Weights of a small transformer language model: 10.5M parameters, no biases in attention or MLP.
Each number is 128 + 24 x the weight over its row's rms, rounded and kept within 0 to 255. Layers, rows and columns count from 0. Numbers have three digits each. The size before them is the row's rms in percent of the matrix's.

# layer 5 MLP up, 512x192, rms 0.109, rows 131-179, columns 96-191
098:060115080166136125136131134075097094106109127093100148095148095147152150134125106101089142131076097130125138105131133106115117150144117151101130162165114172084152143140115141110135136100113107110120086109132100141148128139139110123147105163115132136129127136122139159095103131105143120122
091:126138168080079138097128104098158138126140132119068167123093128130156132094146096151143120116138090133123060110107109140132099142087106117174132110124125109111160153112151142122122150135106152152152137155107191113109145133083131130140144117132113125153115142128107135138151093104123123134
099:140088141149143107077150110138150155167168151121128119122121116106134180106095142116099101155177098109108114140127095114133138137151119132171147138130159143073122093089098161111134115104119141154128131079148110082098141104138108156146086116120149156143140119150172117117166137151114107108
097:121157152163116151192137151152109094100119145155113128183127119138113120145075150103138152120155133130132121128115068150121115126097179157125148158116149135140175129212123133091107122128126107132092128181153137077178109143143134138102138126141141136136084104126104101135133094111136129153
093:137122108120128127141136100136160130110132151152162114096175163145117154166144143130097108152111090132118155094122121160095126156124121151144135126117089092142145133106121140127137118091144139113127149101123181120066126115137115131173121101132128157098138125118132161143093148118080122114
094:079127116120097138135120142125147103091095149142134135124073164124164116140132095115128087128070118153104136113101131114077114137139103142102151130131125114145095139116137120132082136095136103101097114190137148122138154112130094167140161152109120124096161133138151154097139158113149109145
099:148116135110173117093131156093103075141161083184140115104139142160171109106121148126169105172134105152173143087093148122181138099104128143154132133113151129170080110137153155154122142119134114154088127110130125092142147153142133088154186138111106123137136103121121110095084124123142128143
091:110111137136134157131136138129123106136081122143127126141161165180121132118101122153150132127147128122121097127109128169142090141135111126126115130123185155148118125170112138133142162134180137108140069093185121146121132130147088123156077113140156096146079138146116097109104120090117144098
105:152078137084117124151201142179110116117156124151133160154127116139129101108113117110115114158131122093122115125108122130125110110126149138203145113145108099141091134124157128151135166136128139092143097179154121110109149115128116136138174114155072127107154107160153150127147160082119136080
100:172129109109158084094118099161103167136132119124111137136100111081131082109120103142164147162143142102153121135088122073119106117114085111073123108133169123115165131159109153144097134100107104134127097108143135139110127107118137116140115152132120122114120146097149115134101126117128154153
101:121128125110141120100101156136085120124129153101085173148115115133086123107178141159099170102088125103079122140098112124073136145149122175139132160142127113123149122111142165124153155105139171160101142129160114116112125166174140147106149099130126110126178099151120096112131083093125149170
102:115123100127111091144117116159144138112174109139138147177152141135105128155126110139198117085135110149105096096088093139150119100133110106120119158125101122127118143095115124069122159136146151131135164107137135139158140115110160127124141131106092104101082098129145132111147075078116137143
104:125131105165126087132133134132157092183132166136096122115121119109112117134138105173159131101159114097141178144152129137092110096113082141122106151167166114151130123151126082162114100106112162145161109147098122148079096100093125118082104149142146152093142127117140099106137145134134102143
099:119093109143093100179121137110104118142074141123145123085103098131117122120145132104147088129134123144109116116136173105139111122186179104150116132133148098153137118165114141088105128141192110121107122201138162143112106093129187095133117138116144141130112096080164113097101155182125135156
102:121083178129131140110096135139126114140110157118153123125097153107111162109127105155125092137122103130173141116120106159071131149109089174089197107125185174080158128156139140114139152128113138183141115121096121099101115131145142152113116133100122107086117129143098164137127115114133115097
098:151126155109160095084170117116133138158107121128109118144164184107101120183132095124148145088128137134126166113103091097116122101128144154174134152132121106135115149176133106097171120135147116109134108097148146174111143105092148161137170150104112116096120117131121110146136130111117079115
106:142134084103150133135153143167107151138142148133118107121094135139137168173160113116117143127128105110179118152156148107159123164138112129139135137141126135115133152156160108127149074132146137105139125187158160162161109156140126095110142138148171178126147106125178133090089131070110134139
096:162096150157175096136117179147127136110105136115089081127147144129110119144127111142119158118101140074137143091131126116109095146116128142118147137159105155162032107137131131119116163133133115110132086157141157137112160125155112128155140140120135152122149152170102151116126148106138148146
097:158165120100144100150084123154158136097130114093101108155110095128141129092124150114108100166140143175083166124118130158150152132147132129124140155143107137138100177097137125131085166141132121169130115148103126110141092102079142123136142167142129164081139184166122117131118106197117107087
100:129156122130141135159152151196153125059112115109140102122095141106150161103170102107167146117111138144134132162148152153152129172118147159147121140090112146112104121145113142082151110161139147093177131122135071152171137106128136124105171083134175114152113128097081133154073117139156129106
102:139131134102125112134141144111146102123139121146163137142153155120098154133125131112121140093103100131165112123141142164085107121153103130091126117124113098137125146156120074162144168132149136137126095102159126133147145196111138122121168138088142127150161108151137123162120144111153094162
096:093117100110130106092110110135085134104104146150125120219128079070143153112109160110140164133123143127089100124069135094107118155139135155096175106148127119128126117127117140133119122121109100114110135149103084094142107143109130157114104129153133154142078140097123143071110100140138160119
097:145144096118152133098097119106168106168133130134128136120144129108154108156142128128130141132144151153133077149111174094109145113145148129174107130127133098139141133152156106208128087112141102129155139098137120089107107101168134138140154129093142126128153109116098163139075118102134122136
096:162101140088125159127121126126136110132109128133111133156097109128141119179099119149095113143148096125105108134164116117206126129138138149103127113124168131128168129125144158103092084152145090154119143138110162121119129173166169127149097143147139087157139105149129118086097119137082090106
106:129133096106113144141076154099121122107109155134141115137146156062141132093110132112126116154106132170127153130096095132120150118110111154154115143124138131189145106127142088109130167130122153154134164101126124126128142109155179123174113116110151167098101137111103141160136087121089127136
099:133130124131131093139178079130100098158097124158159167106145111088097117146115177141117106157135123111087116128114119105146139116161089116137139158166145168122100105086118155111133126163149117145103107145109099112158145117116148119128095143110153119111118136055149084129116112119114153152
100:151123118144168159112171116159136143142149116108103139125120105103124123112091108141082125142121134085124132130158152156165073161163128128088143126141110167115107134117171105115148090117138111147153131142135113096144110090123137096117141144163121129083150147107081114149169096156129176142
100:150145190129090183117116148141100099101147167144123111147137118116144131084125134177098146150147087100101143120116165098136148096102192131123130086174101099098127081128104150130179119140136114135128130150105088165160132100106163119132131063141109090097135146144144128086139106141132138137
106:131154149108138092126118095148133133135099156122132142125149127129129131139124177161114139135155155122172162144090165156166106112129120133101149143080110159113100140156137120127140126125103127125143146095102133158179161097134160170138134185154125127155141111143111140182151130137155105191
103:111101098158120153180119112120125118135118165122130134167128075130136115115134138138122117138155114132122149153118151088091135125114132125151133076094096117127124114128135092102115089151091132120088127133090108144103124163117181144108119123116100148170136166124118121114113140134161104099
096:097085119149128122125135113126157122132143132127124101138115098108110127128116105152091075117123141077176157119097092135122161141091128120166122114131116154133108105139109124161127128104117114115156131153170101136161116099145164152112129124092154106130102143137098110150102130132113177163
102:179123115127129131168160134150115144114101121137118139137135160177102126091085146067115142141163117124126104133144132169170152153154149123135088135155186114112135148138116153131147140117195135132136113092118123145147082135093108106093084141150119147119124168101142156132090128133148153146
108:104112138145126083140099060154119152125162155130135123136116158127121122095128123088118129158096113112148134090132165122086135106145102078115157142120124114149155119139123107138127121170091119119130135080135133099138131139130120124100127124176100115157111108150145106147127103136121165116
094:137138092066170130147077091096097101129150134138162112133136083111115132141104161148153142164106127130123171134112090114143104138118163150090121113147124160167176152127158113109124126137150118106117118167095110119146128122121139147164128105170124114135079099121106118125123143141141096123
098:112091091137116140115175137070132140090136102125151130126117140118143151124108124137141151087081178143139144111119140137150136153154165126158113130142108171142160131105185131124116144158131109168105105164146142151082102121119110176095140119147150119129159134109093135117148132113132129103
105:108153126174148153113125162097157138139169152129094149141101141147095084108148122050131090126118141168159131110159165156121135127138109086093103099163125150125125122150139161153124137120123107137117125124179158130109145084124124140137163163129139122136157151094139141121144163108124169163
097:151146125174136141144110132148119142107142116134137146131126134175120186131077133101156147131122121114084138152154100094106147131130126100121135127091123188114101160105148137123130134139114162092152140129101117110127118146131141098141131153102138121133116161145205093141198117149105131102
106:112098127091179155099121121113100099124104122138116104144112088139127129162202157151140110155148140132153157132105132134157131104127149152130125117154138176127097130155123081112143110117151090112158100142138144168098157155147143134131114104171144115099153163152114117119109098118181098136
099:131111111147085124095131127108164127111094184132137116083086125124125084110081161081116094153164116165130092109123136134132160127125135078095118105124122126104154149121180140057123125147139137140139159109090150102139094090114141144124177119135123137116132114138097091125140168133122148113
104:137093108110146151151123098148140086161107145109052135126123146145105127135148124162132132072144138138108135145122149113104127116108121122085079146162065120152118141108110100153089118096131134095149081154100139123120121151157154112121126158130140152129113152192112123138140072170094143113
100:096073146120154174075123110137153152090123134111118126116150196153133121124153122145153112113151122126136162133144136135113126128123153117130149142125112151122128107128128105159126104133108164125162145154159122096105128120159121123132137170144115114128147114143116090158137144158122110108
106:131104155107155118127111133097160089126135117152134141121158152115186168164094126087137144100115133126128130120129135102142159101139137159147117134156081188143101166101115127112143120134118118126096141146110136116087122145087106154106135126143145132120116122117113147149108104129124129097
097:128095161125115143122143082078147105133148147143150116120135116167146122102170115107164160120102151136102080109110118121132146086153114178114133135125153158136126151095115160142079161128151096106129086118123114123098087133170143125150138146128133110129153166141117135065111114146075110122
101:164122114142141122088081136133127134108159154106117140132135178155124140153149147173090138183135104119085148162171103117123119121128107146167130117146139095083126146099131108112162117166136138103120155137131120106151164104101145132127125121085114118108096120108113106132109145097127144138
101:117101143160066147150133102126124139123116107115126136153117126069095114091100110128156145156115142101173111104106100146093161130166121116143064173118109145153139103104140118130148171136098099095120092101136148163116114142109117102141119114123102118105105146113138132118150162112125138088
105:135078099121132124143148119139100118096132107124130133140131146107127121184116134133183146141120149153103148075101123097149101120132161142154151113131119148091164192131110097159162137114124147133166113211158145163139124147124137128104117130125126141099111129110128109146113143141119141128
101:135100150148191145114110108180144119146111143120108109133120125122135120095132156171136112125122115100125147126150159111113133125140146139152161120171084113160083105116147117120115103115132177154119115085141136128106123098136145127161173163103119138154153145089126123106124116119131144103
102:170131124137106131119106088130130119135151108107123135114095151150120138119124121132160129156150077150150089101121116119136133091076126160166125185088157103140096124121122136150112118124134130134154117151129136093128160138137136140158164108184157078080109144101150115152111149079174117114
106:127116141142140159110129101145141163137130166128155114160164116139095135156158155117151160144119125098113126175137113159111103135157140179074142123126098109151111097122154141130140124156116173098107123134135157168139110099149156167138144126125144120110145116101117147102126150148129101117
# layer 5 MLP down (transposed), 512x192, rms 0.149, rows 131-178, columns 96-191
089:099132147144147153127132148121127116127138154073136101126119157109136158157158147106140136161111105097128134161105140120157141117134143120136136130127108113113145140131127124077132136107139148144114121179090145106072161137161105165164146145099102106146135116087127139135139113082136154117
097:127147117107127122122089124104131146143154177106118109122126091130140129102139154143165134124107092152088089138074139162121134124133125127111147134077135099099116193131175124141142115107118153121060130173147174143082107120104139109087136122083124151144160116097101146126161108116105068125
103:120094134129141117104129105135140105099149129122114124164088099151138110138116126125098139169152127115112139125126128106103094113124134139127183106115122131130119128152169173118183099122130132137114124091170057126094116113136090120137128112138150103139122136117150135154149129128119096078
101:119094162145095105149161112119107124087127145136122119151121124102094115126103178142152161136171137145133136133139127141089117175131114145143161121127111106120119120130122148136089124125135106120106121145067144167131121128138168175099116131098126132158104096119130113131086080151165151148
103:140108108098117163141123136124163135107103082171138117140141133118129130094151129132148145131161124146110102164144091163137118135177142094107143151113097192116187154127138139075120126138134127146117164126118121163112154129106121113172091126126129101127142128131109129119158113142149166069
093:082151092109126139154157137128110131124125108120168149128127130169133128143133124131150134132107128152098165129157139090126163120132157084099163137114115134129134133142104155157121166104111141179117151122142150124076124094111078141125091095113120127136146145146164119103114084133137114107
100:126182162126151118137115127144125127158140119133137088112118124113082140133148170106113119144079115162168126119137121162154109132177151155156143185100130175181150168115123126130120173122149114069126123131140101124146119131142083135103119123176102147141114100088150086110152121159158109130
098:151066126153149084118148126127131111149118151160170138134157104160098154103141145162182141117137095120138089160096127118183120117152113114124122132145163105120124137141134132134165128113150129092078108117138110174114140140138152112154127122130178113167101151102112129150117158139147143116
103:160108092182136122129154157099143121137049123178127123107163135123135162129134090101103120124113132115152106140067126148084125161136085116145137120148103139077134145154157103146133088148121171098161103137149113116132110136089137122114146150108100117144149112146151099106132126098153126113
098:105113149120148160099093151204159104187110099111123162128111142134114147122139153122157118098130137133123109107075111134132158164163123115144094124124107136123156110162094141099137140131130142129101143171126137141159154162125118174136144128149101177156148131140155149099152176138185163120
106:155110146106145096139125183110106165122193146115100130120128078110110177125151151164128108092130107150105080094122157163130132118101147125109102130103105099164136148129161137129167137112122179120066123132135127149084093118168140094118117106133133106137147145113105117114113149088125127111
104:152166112102166087112134129130122133183128165075136154134087142152113120106104138140114132099101148128111158113124156181152100130133128123155141184132154106118117104164137096144160152133131078119143131125119125099095112145154118121130141125092163115148143101141166131149139105136095123078
108:117157130140109126122102111114112117129124126118103114163158125100130133150156099121105128149153092126168163104126101137151109108144115119119123135149135125143152128159156149128134135144145161138149118102123172101113138134155081166134145142108100157146119121143132111121128167148135119153
095:130129114169073165117119112140093110121110107102160146158167137146148114108146142081107066140154136152149155158152127112144123126155132100141143133107115126101108120101144129132131139133160088123069140115155112139102082138106137129128143139130166182108115178125112163129142148149142108060
104:137103083158078155124134097127133129115141109123147156109104142115133138109126118125156158086118128134160109172139152111110133087159131126147137146135176106083111168140087122123169163139122125156087161142122113154160137158123142124142161127105144166121104147138161165040118104126155082159
100:154164129174122131111128143158150152100134168156145126139121092124083063115146092126140165193157148108106090160143101122133129130139142081162139102128132110121163129088093096141168152124127147120118108124101101130151112109139115106108128108095121139141108154125137131133057123105135136147
097:128131141124086109147079099133133120121144174087161125116134118105128131123089133167139081085163133153122120122169108107117098149150119106120106158115152131117094138123094126133105123138101100160148146125151159096154122114170126106133173108083111115133100101128119107143115140117128112132
098:120135125128162141120140158134083131107155140138115144160126111129083119132160149144160134108137068129177149173200117085113129157138103114128120080108157092127096119139134130118157111132139129125134138107103127159088174114169100133134142132088140136144114118134125154102127177127113137159
103:120123087098127116144129100133114082119094125113125146111165131151146122147124122144161173084154128143163140154107105098130116131118128109137135168129147117134146130150107139181142123092121115102176169152096105117123146118098124132134187181109102107180125133125085119169108136138092151127
096:130127153112154064140154127116139186149116116145151108151094091158158141127157123159150150121160134130114111137126118107087128129118123105142125124156124124121108165126110153109103118113119118110128116156102183104133080080122110135173067140129173113096094149138138107136137128106102070128
098:139173125113133131114148134149159104185069123142129137065090163156108144149097142106149122122145113114175116099151198111126157095128103112127133154098144100088137101167151117131095113103135117141161150112167148128190169173164141109124161123122122116159136148136136125140155132117155102118
095:129131128152116090141130149128133166132109141130100152142097134120131142122144125133109147108067159156188140139108132164090132174110150156110114119096217159094120099119139104119119172125136089127134141113111140144155140112129175150121125147115122147124149115141089141128124119156131135149
094:121129115168137174141097143147121138135131132124123095127134161104119178147125111161108119132152132162135120146111089172143129125167098160175140135099116046097136125137161152122122143148148126183106125149124161172132121142140102089127133150123119105112114099145111138127136123137143137163
098:129136124132106157119144127090153139129192106102167129090104127120109114146139174148141114122127167097111103146119131118164146095142158099100137122164115107104166111147124120086152137144118119129140119136135116097148153146146106110132133128119094159106194107090116147111122067115105149130
106:103143123121140140144113162129119095137117075141143134120123132129094125148139129107134161116093145119133128107144170149160134109137073110148151144134109134108127125135099117118141122144129165105093097105120108124153130137135102131130118146152098152136147144098163126097146095159151156107
100:109144122203132178130074131136129145137067130132115120125137158149150152147114147120125105150098125116096107136115117115129139125104123143139164096124118100130096131129068146072115159091146103114138145104135121114138105149180157124132177165149138148122173141133134165136143176090133113113
098:140150120099149143138146143129111107156073081100123106128130137169164099162087144104115115076138133103141149126126145156102168170134135129126130139130132143115157128110105108100122077108133097121124140117146072102147108125089152108113144127138141082140154158129121160122122134145110111112
096:077096113105111108101139134128113109153114144129179187138160159082166159135115120156161123122139138124113115124140173116103117167122119157096141112150100099115143109143149144143119113107140130149129179126131140166130157136128153181094112113102142146115112140117106121105152109144098133136
104:109152135105114182145145109103132160112063071137098108151163105092166158141095137158108124116117129149100135145156137145159137103086153205127155136117153145123104114128113130123145125146124104151156146122141148144125141142134108167158151107164092087146159126119132138120128155137111116151
112:102124133136147153138135151114114126104130162132122123130105130150094099114122169100137184107125161118080143142115118139106131138123151151132161159118111106126133165127115080130150107128129136102106177143111171098101137163139095133071147123100081140133104175140112154101106142086130099159
100:110127103130153154148097155157144146157186142103110127106154185096125131141077135165107117125112136152169118107054124096124128109122139113085112141147120120129119139174126121138108162125126152129105135133151123104149146100141136121109102133133171146123117121131116152145134131147143138123
107:157136135170125137128181107146137132124130107166128117093128150101117126114121167145099130137154122139107135119105096180150165133145113153105091152133175135070142120143109165124137153129170149119144146160144159168145133106113154130118093176114111176150112116119113096130107138129111095156
099:107134129152135159183142122120115127085062139154143115154148104123138120126129172105150103116100093166141129155140123132156162134089114085165104135109135087132158105146124115118107149122158133134153157177087113146104158076100155138142149097151130073137152139146125138123126121128146132152
092:116103129097107132079140134107112081110134167142146118178081096157152140122150137135145147125100103126124108122134068093108130164156139170135094148147174132120160131136144089117122140122139125159100136125121163110103139085128107169171126136124167096131146098074100155152092129176094116109
099:162097132142150058147110141125150127156099167085115140121136140126142099153135150140151157134109124101124146155136135124158141139108111125102124074169114114095094119104083135119144149102136101112149135155143124131122112144153139146165146126101142115100092129146137098085068094110144144120
103:125073159142159184125203089113088119095111143138115107147136132108148111129152111103094129149147127131161140143127154137162111162123119106142103091092107098112093128091114153143124132134088126140119177122137127192115106126135154175147111133123115136133128121083125102127141165154164100151
102:155139130105138133091127101119104095106112145136128116166112134127113142135144153153153196106174132153129147161125130139112088100121101082108121151130119156073134148101137136101151106094134100112135137121133107102107144124109129112168164179123085127164116136094160111127172118148119131112
100:112105164124158086161096145167161112075153136131120159081146136195162115133132081138116096121138089141115110146152172147115158138136135156127100129104114102123113095126132100118159077098139143111140148142152150134139157104103149129128068123118134115114163114148098126131108092144142113106
101:125158125107117147137116121152087082097096137104163172080150081125142125181118139153146082113150147127127157088132107117131184091157146132122113130131143102081088117148131084110130146137148085169136140125107160117166121110108109090097108123130119129112166134115136113112122108148135160140
104:106155148114091106153163160129124160151147092126112110126082154115119115123160152146150096102143130146136128130098169155149134131126131141096115145111123115127091160132155132121105126065122107145089140111139140121113104114116159111133116125108183147105120110118118118182155130122066121112
101:132126148096112155155153132126100113126138168129106097087152142114083164114137133111118148120121114131123121104114120098145128109135137127069104180116116121111150124132154116137146143126118120132122140137145075134108104104145108104137142152126116187077094124127151151173068120130146130159
105:123140126121149152153075127120141104102095116123126130113141164144166153141073099095124168141125193168129106127098115110122119128101116151112066116109127146115133090091089097155121107159130139144122163131101075149114127161102206152146120123108111137131143114106144134095130138098117109138
093:132152102113143114131151112142120105144110157086106073137131124160169166115166142115081143127123115138159133109152129140159126089112129121136191155158137171143109096108091146121115100113128097112126140114094134120136147137107166116098162137147125085171101155108160148091107135156064106152
103:148139107173135139103140117119133134096109125095113159136119168176131118132138155122130122163145097093131164150123087169149130092121127130109111120169136128097136086125177106105142133143157102108131133155115146112116124127169107115132116125115132138101165146118112090175065140123158128138
092:153151115111175133147129147123152102116166161116121138136144145152168080123093132136125108105130120115098122161166139111140085106122131177111188127134133130149122133132133160135087066125136155131128169158155082115128114110110119141115136149117155138149142116155119077176108068129121115138
102:093114155182076158169113090118138117149127142124136127107113113174113117097154125122153097114122111110133132137117136153145110104169103112184132128120135108133149163117152153150180127129091088150126089150140149098113107118131127135110120113107162105080108118134139133090169145065129108092
100:149131112125129124099080181122112133143113142150114148102146121144153101137119141153123138100110140093109122107140108108156097146136076125120143133104132108165119153074117060127155130145163094141136101121069146096158119168152169100124123152142131141141126131090094115118124151154143142160
101:107181167127117149121129078159127131123150115103159117159135167149118117100109120104129190115135120084177134185120134085080176116116149140113139118130164120121144102135102115153182132135112159097133150119082131090107120150138148100086123077121159159169147117148126114124112135148113125082
# layer 5 MLP gate, 512x192, rms 0.112, rows 132-179, columns 96-191
094:152098114101098126112134104116130119148141136118107147114100134095147154094161127137112120132122126136196138094125124136156081137113105089181126117127130132112153132067085149136136148138119139150166131148137157113136168138117135146156131113150137122126087131138142127122158148119105166137
097:153098127146149122089139127117125092152107179135117138078109114146094126128098116086118090151173128131109115124117135157132159109139111183122127070150139166087138134127127149132128129129137109141174082104111139119147147090113127128167123156147123152146135142153198102129149126156118125127
102:145133143125147140130138140131127136070113134118156097104139084158123138160089135116151121111158139135115150155121132085145117104114141112136115142108112134123101111160104122129097148077144135128121141121130105135151118152086124173159121121089118145086099138084107170146159146145179132100
096:114183120106131113131151079128105130058100139126139149083117137118119124135117132133099106151091100139119184116097106148101163146105122114149141141147134126125123137114118130187123094097135147117131157123101178123080070114172124131137145135156091129162149125151135118136128158164111134142
094:140144107143178114095130105133089117128151116074115166095161098103117151115133168113160091136153138134127107149148142124183091119112120153153136129140104114083122138083073147127142142107130102158110134107132102145076139129099067140115121127118146150155117107101158107132126152160122164092
096:128122146145123120161118116148119140103084148132138101089119140109074129141124122104093129053106164111081106158116099106075141115184152131126112128112092131093167126117122115111137143128146122077182135123108117143119142156089056152114069117210157130135122120090156131135144141130136123105
092:072083110090153145106136147100118169106109116142104099153161157150139175126096098109136171091160129168135131122116153158174121144111148136127066130113180142152138092128128119117104146104145129133181075103138112091134110158118068150134097141132127123093086153150102112129115115063111156091
101:083114151132147091151115136139103123101116090139136132143075125110099132137150143177164130150106153155121133179134118160121121102108174127152145115105140127131105137123141147121130106124121148113172104162138114096115098130151143158163159100179086060160121121145123136101132122142108113172
100:097142150162138148112117146126156136157150129128141108134095117141156117141086129108111083094116153139154149116110104175131171139140131127154086150132131161113098138160141132131155114193116101128131157150171134087125145084164111109177149175144126128127129137154115124141131135128168083130
102:129159088090129158066112123120079111134142121108134115087160139097152150124139133121090101134154111149116146206138109084115118148152123135062132170149088090094136100122123147143122105120147110153122154128125120103157130089141114131111137090086081129114144143108130107156130087111134159161
105:080175148151164166109163132098108092132120105132127133079099138154154164141138151167145111087106137127129165153129129139149151099137136106114118121133111130167166058133116156159188181146149085124100134131141121111130133126102144111156096181133174116127130123116131115127134121137159100111
105:063129157156144161112165118135114125121121116129148113110138115117121082113110125106134125167128133124178135154132149142085093166106162157195134122112128151140097154155128125129161130124163113094124097148125133126122111108174127123155138104097136113146150119137121185144102132137152091137
099:175061128129095157083141140079118144095139140088142141115122079125148108104093136155122113154106144083123099151126117109135129128191124139148126142126138141148142121128064104134164128127142143165100137106125139116145089139129144160173135113154108134155104123123124133111134101106142090103
101:123156154087133137119089109180147129119109133102181126095147141142114122115149149108120128128092106144136096119119139127161159166106130123089144128148154139140165158134106126144170094124136178144109123161117119066089158143141109116094118122097113159157150117102140129114124108135110131101
097:123129106101108154160132100171116088117126096168115132103127113120162130129095099124148122130120141168140119103123098099129087156162127157154152070141142135117161108143123123129062149102084134138104125141112190124157132108153099127099142135135105135157124144153146081113101138114132141146
100:078140135142149138092121138111149125163165140146133112129143143132129174107157104091148100166139182135129149135092173110113125145121095139117120108133076138135102070128138120121112127095129092136150160153117120071108087146127137114126133110120128159083109153148143170115174125134122146107
100:088140141115101139146125106090134151108122076138104137153130116140102119140163103127146083115160146131135146129099154139098118150096129166101109120125139157083109100088110106148138129128119130127089119171138124112175151131179070149105154124145165134109124124141107128099150148120117095138
103:141120138105152164107076095141157146130112161171091125143128133137142112128099140128076135117131111164132149107137083140152161130111130104117071132120143146095127148095133165116192123154122123142106165147099143118109132135102128106045127098106108163086145161131129139147114124127097114113
098:126135143119152131175142129097138130128120146123141140153086113121124146099149137155192152077113107142124157160153110150163091106149124118152150135140146155164145142151075125113140128154139137118133120119158093145167087125085139112123118123154121113124106116142138091153164135101098136129
102:122107108147130108154095135113145116161125141133135111137125136100166108155109131105103144146109123112122187133160133139132133119140134096169123126099138117175135158090123143096147149175144133147123124145125137152113093086121134123154110147143086156131154111111162095111155164081104131100
093:109140132158116114143137167114142134106151127113095130135148131163171146154143131126135172155104123121123130130157110103132121155123158153108125154136163209144112146113103109091143154120153119080143176118095132130157159135124130127122090133098109129141139118094164113101122087112130127121
103:109128119104108148155118135087163104151145131133112156113106136081119166138151137130100126101144080131112104140151157113119168096089175090101160121137104120091090105132130124130133116111173192158122111112106114116126109112124145188110139112100115148141105149103125118147149108134100101125
095:106166130152111119133153138122069103092164133095141115114119117101100138105119162165137124118112146112148137136112127134117101121112131120133134113122135139130084115137094148142139123117092108152169108117153105146164145124136096122170134105062058132133107138144133141092142128115132066065
105:107163115105105155140152173117116101164126146180155124122085127149109167095134122118100099144110153157149129126132143136156134134124154101125152140087118142135092132128139100140123116133103128149157136122131131130160118160120127108135115089146113104115075112074129089150129135149126134122
100:158158128116076120123127138142111116125096090124093118154095129158146106153099105108171146152166128167117113116111140131136101111108128116112071125106124109136147151102167133132167147151137130142147119098109154098149098103105115146145098092149092098122115074108137122130139078086184089103
103:093187123128115109113126159149117094124131139151116091147108124105078139152150148111134148157150190161125167128156112153121132115157150144126136159125187134146099133128134123147122162126132132122104110144145106161148137101172109119129114126122138140121111142149185139130139106104122103156
097:071111096130121107130117131121129132146121126055116121119136086115097135131156139164103122166101120176113121092155141113125121125168095149167123158112139127144122148147134124137144112123112129100128132099152099119101122087157158157153147108113098133163106097110127136105096108112130112167
097:108051129157107145134106155089176124133141106147123138137169129165147152154099127104123113180099153130112107124127108151147146155118096132187114137115120141113159112094152142120117143159151132145139152127138152093123137149124110131118111114103133133088130161114143116089124156134093135087
105:143138109134114173143111147109094131113086136088132131127088168109116134160097130133139147137105103144125100159158156085118133090133168143118114122134118114155134056119141110145165119133140092110151176156142108072131111144112093114077142138113141137141123150162101140116136127150107131131
099:059165088094154150146106141141116155114136114108118129099155138100096141094095121141069106103129149107160178135115116099122147154117133108100091108164098139102099139181133103146151134136150105157165157143114163134150132104119156133160122127109165141133140086156076120145107126070146151123
108:102135146124136114064054151130129114140116124131133110155127111155135139137158156133118130147120115180152120171095096086157103184112113148097148100109139174162133114152127130149110125161154176108134093118157095115129089102136105111152139148116150182149124156156107137137127147134135129117
099:138132135139091162115134142124135082109141120175115079101160100149114128123112118117129153135064128111089133176137124140113126161124106147126133103106093167131110142155179103123152107127089121121109161093109136116137081143106105184139109124100133141149105133156069098134186139143090125125
091:106085121137107112107131127139095129122084117114118140169146091144106145118128125092096119106126178107125110129184083078111110134121128129145094105128131125130081129150144155103147135147138092129135101103144105094101113119118143117198179144122115098116144108136136142147095119104116181142
103:129106124098115153098126131141111125095098120132151144124134142132126171122090107097135158118122109105149164111112138093117123154148121160132149130134095146133100105150092126155102130117133121148058073123163126111116116087093046150130102101156164143158161140112135161157129175103157107130
105:141136131087091143134123138104142130174164121126120109122134145127141130170098128156152167145097131103132161119162116110081122147121142149094148137158124109099124098157102117131149136112154139140121138155097086121147165081149126101140105144149096084073130091151134155115136122104109102092
106:117129157135124124103111133159112135108126136124100163159136109136163179089125180174124132141136122119078129099134068069156170126084130154152138163100120145116119163140189128100106098091145108115155137085085136086134104102125133140090124140118149145107115142137130074106141131108136104125
098:105124133120169120107127140150108092156111134172119151074132104127110082160109109082100126118107155144136141155121137147125186119143093147130126061113107147095140112096140119136105129142119065171128140118097159133134140134123133125143127161122117138133147135105118166119147189117117123106
096:120126103117120091145129129123114119129071116118148117111137117126132158140154112128131157154128115161110126130164111134163121137067149140156097073126137157177104128112104110116152122123088126090140150129087147158138121114162119136104086149119137105122133138104134080154129104076118103089
100:137140114119135102128126134125112129115065097125112137153161197169155145126136204131099111127144125095121126135140094127125123113132115143143154152131144169107101086123127149142140134138135109126138135096110105144124152118119158090086132114098105125147162118160136151156085104125178107153
105:084118107134113162165119131136096164096155123096185134129152135112111125110153141135125109131136129118098136138139127107133095115176090131087122139139115127120108146144168153127158132123133159135134161116169120141153089198157156116173133120086120181143174138167134142113060127121123159135
109:148172141117092081080163150135184130137093102140112093103174144136138128140150109150145164107140100145148127145129148149115153091171156108152096149083122099124113111109133134130117097111177091115148125127128126147155102106094110148111097124133118150106122126131195106128105136149138125136
096:119151136090156149152130134133106092122101119109080132152145120117116138131127134133125140160165093095130150122129137139129139140109150119142155112117148121135083085135149114153215157134109091153120142141145158123128144118101125129150139117133128116111151103118146075157131105090144150115
107:079083136124152142097115126137124126115103119109108162118148143134143173122098115110124175097113160125154133204126151142132133126112140151150128121176137201140120116101135115127141128152117131125174100111107100123135164133130129164113116107127117146093166110125142128131087153105139126151
093:108132113111135128152137132161130133137163126145144151159111111123108103093177117101120104101140098151108121104147130119131105148082151143154137075125128172159150133128113115139119130117146145105161139167127084115106115137102154117153190151154151116133151133162146116096112141135141125145
105:157137123153122130102110128124118128143082131103155129145096136122132126139164154114099068149155145139122094128161079147176145137097106161106113110124121130147105106103146128084067090114150116119117147115107115163145071090162165118114137093171133100164131087084103122135072126168157105150
095:096203102117132105101145159149109164147156150144145104148144074098164096138106111153113143112135104168138139099114143107104141150141111116122116123105142085160138099160116130070116121174144124140133180069145177126107156173169123112149120083118163179085130131144127112127125130126111128111
102:148112143133115123158134133112147152085146107132134059143144141127121150121120114160158101130119105142134154107166085157136125141144138144170105154100146114137100161140146150097134126133132090138070108148154097117102110134128077150111186166110114115114098144083114125085126119113157120172
101:134163127092148096115112159159100135116152112122081110117121131100118143130103103135133108152122120112133160124152122160122108166121110129124096152117093143160106155168149141156102116104151072136117152098121163103153112171106133138127100145144148145159136079137108099090124112103128183121